{"num_attention_heads": 3, "norm": "layernorm", "init_std_o": 0.0102, "beta1": 0.9, "max_seq_len": 256}
Each number is 50 + 12 x the weight over the matrix's rms, rounded and kept within 0 to 99. Layers, rows and columns count from 0.

# layer 6 MLP down (transposed), 256x96, rms 0.123, rows 6-20, columns 48-95
57 45 52 50 69 56 24 52 54 51 55 48 49 42 49 53 60 50 48 39 50 61 65 51 50 35 73 61 31 57 53 41 52 61 42 62 47 47 49 42 59 45 32 35 38 62 50 26
60 54 60 50 29 43 54 54 53 61 46 34 53 35 42 39 55 63 73 56 57 72 41 24 42 42 36 53 33 48 44 73 58 62 57 50 42 59 54 51 62 47 66 54 64 38 61 57
09 68 48 65 52 48 45 55 58 60 50 34 41 54 50 48 54 61 41 51 30 65 50 49 33 50 69 48 48 39 47 52 57 67 58 50 67 43 47 52 39 46 52 27 50 45 75 51
39 53 32 42 43 55 34 35 44 52 42 45 53 27 53 56 49 62 42 58 44 47 51 30 49 49 65 34 36 43 40 49 68 51 61 50 60 60 40 28 75 64 34 53 58 50 59 35
63 41 36 43 69 37 62 40 38 49 59 65 50 44 55 60 42 33 54 60 52 30 42 38 47 64 41 40 56 46 53 54 72 56 54 60 59 30 53 65 44 42 58 51 37 56 54 84
38 32 51 65 74 53 24 47 63 57 37 50 49 31 35 58 59 38 52 39 33 60 60 59 51 33 35 24 48 39 52 49 52 50 46 54 56 48 41 71 74 61 29 57 55 39 56 52
68 42 40 66 39 35 36 42 55 41 33 56 64 39 39 66 36 46 75 47 59 67 45 47 31 45 37 54 33 59 38 55 47 40 64 76 51 60 52 64 52 58 27 56 50 46 52 42
70 52 64 45 46 44 54 40 46 41 57 52 55 57 71 50 59 58 67 50 65 53 68 51 54 68 56 49 52 57 40 53 47 28 41 46 46 52 57 56 57 33 46 59 49 31 40 55
74 46 39 65 44 40 52 55 57 43 53 51 69 44 52 39 36 53 45 47 55 47 38 62 50 50 59 75 37 35 71 49 38 54 63 58 58 49 73 56 46 45 39 68 68 38 57 23
37 63 43 57 74 41 58 66 35 34 42 62 55 48 46 40 31 31 68 36 59 55 48 44 55 47 58 52 40 70 54 56 34 54 59 55 71 54 53 55 49 38 54 45 47 52 32 55
32 55 50 38 49 55 61 64 59 61 44 60 49 35 55 41 40 39 48 39 42 23 37 41 60 56 58 64 55 74 49 57 40 78 35 50 47 60 56 50 32 72 50 38 48 68 49 35
89 50 61 41 40 37 57 55 83 49 56 35 29 54 60 48 65 33 57 67 71 52 50 36 41 48 35 47 50 40 71 33 66 52 30 41 56 41 37 31 48 51 50 49 70 40 60 54
42 49 53 70 54 71 62 43 19 50 45 37 52 58 39 71 41 37 38 71 37 46 66 61 62 45 33 36 50 49 56 54 59 39 62 45 58 34 52 63 73 56 44 41 56 55 58 49
36 47 43 47 42 55 56 66 33 54 50 69 58 56 69 40 37 61 41 47 50 46 42 40 32 48 55 45 56 63 52 64 59 58 70 64 34 48 33 69 52 44 51 34 52 32 47 44
48 46 61 37 67 51 33 53 36 60 57 76 49 59 44 52 47 58 44 64 46 37 57 60 60 56 45 52 37 55 56 53 57 43 35 48 64 35 59 59 46 51 44 55 59 39 54 46
# layer 6 MLP up, 256x96, rms 0.135, rows 7-20, columns 48-95
39 30 37 56 56 39 53 35 54 66 42 59 53 81 65 46 66 52 62 54 56 38 54 53 52 51 63 52 44 41 25 37 64 29 61 48 50 49 61 57 52 50 68 55 45 61 79 47
45 46 53 32 46 50 53 48 32 53 63 65 63 60 45 67 57 49 56 34 56 49 79 44 49 62 48 43 54 46 26 42 48 40 55 37 32 58 50 54 42 48 52 74 48 55 42 32
48 56 54 33 49 44 36 42 81 55 39 38 56 39 50 78 61 63 51 51 60 76 70 59 20 45 63 33 35 50 68 50 62 56 53 36 28 32 36 43 50 61 56 57 57 61 38 33
64 44 40 55 47 51 59 43 62 57 47 36 32 22 57 58 62 38 53 68 46 45 53 39 24 46 52 51 28 32 47 54 38 46 53 58 54 61 56 33 56 71 46 52 74 47 76 38
54 39 36 51 29 54 66 46 43 31 64 45 32 52 72 50 40 52 48 57 76 34 51 47 52 46 44 53 60 61 47 55 69 56 50 52 61 57 50 45 32 41 38 59 32 60 64 45
57 51 59 56 48 47 41 47 50 43 41 17 33 53 56 45 58 51 47 58 43 35 61 54 42 69 57 36 64 82 50 26 20 54 48 69 35 51 53 46 36 53 65 79 46 53 32 32
62 36 34 78 52 48 64 44 55 72 55 58 59 42 46 50 64 45 43 65 39 56 56 46 57 37 40 23 52 38 73 54 42 45 57 37 21 40 48 56 38 61 71 28 39 54 54 66
24 46 44 46 66 51 67 39 74 71 81 44 50 43 70 68 71 40 43 61 63 65 64 45 38 41 24 39 63 49 54 65 47 53 42 34 56 51 35 32 43 53 50 39 39 67 52 44
48 37 50 40 44 39 39 31 77 60 67 35 28 35 43 41 70 65 71 62 33 66 76 53 62 54 40 51 32 14 58 55 62 52 47 60 36 66 47 41 59 39 61 59 46 65 58 57
53 34 36 36 51 45 65 43 41 39 60 38 18 42 56 56 59 52 38 62 51 49 64 62 31 49 49 52 44 37 62 46 38 56 53 38 47 68 41 28 67 44 56 76 55 63 68 54
52 49 49 45 46 41 70 41 40 50 82 34 56 46 46 57 44 67 32 28 65 36 46 13 42 55 58 73 51 66 48 17 60 38 52 40 51 54 49 41 32 40 52 39 41 47 50 49
57 31 37 53 64 57 50 39 69 52 44 44 43 28 84 44 40 50 43 49 75 56 45 48 37 42 50 47 42 39 53 57 60 43 52 53 42 64 52 38 50 42 45 64 49 66 67 50
59 37 49 39 54 54 40 37 61 48 50 55 40 33 39 49 53 61 72 62 69 35 62 62 57 53 50 44 65 47 64 32 54 50 58 48 46 49 52 27 49 44 55 64 54 63 49 50
38 55 44 63 66 48 46 46 32 53 30 63 50 38 54 59 44 64 40 53 51 51 53 40 35 40 55 44 61 32 44 52 48 44 45 36 48 57 50 49 39 68 69 39 35 37 54 57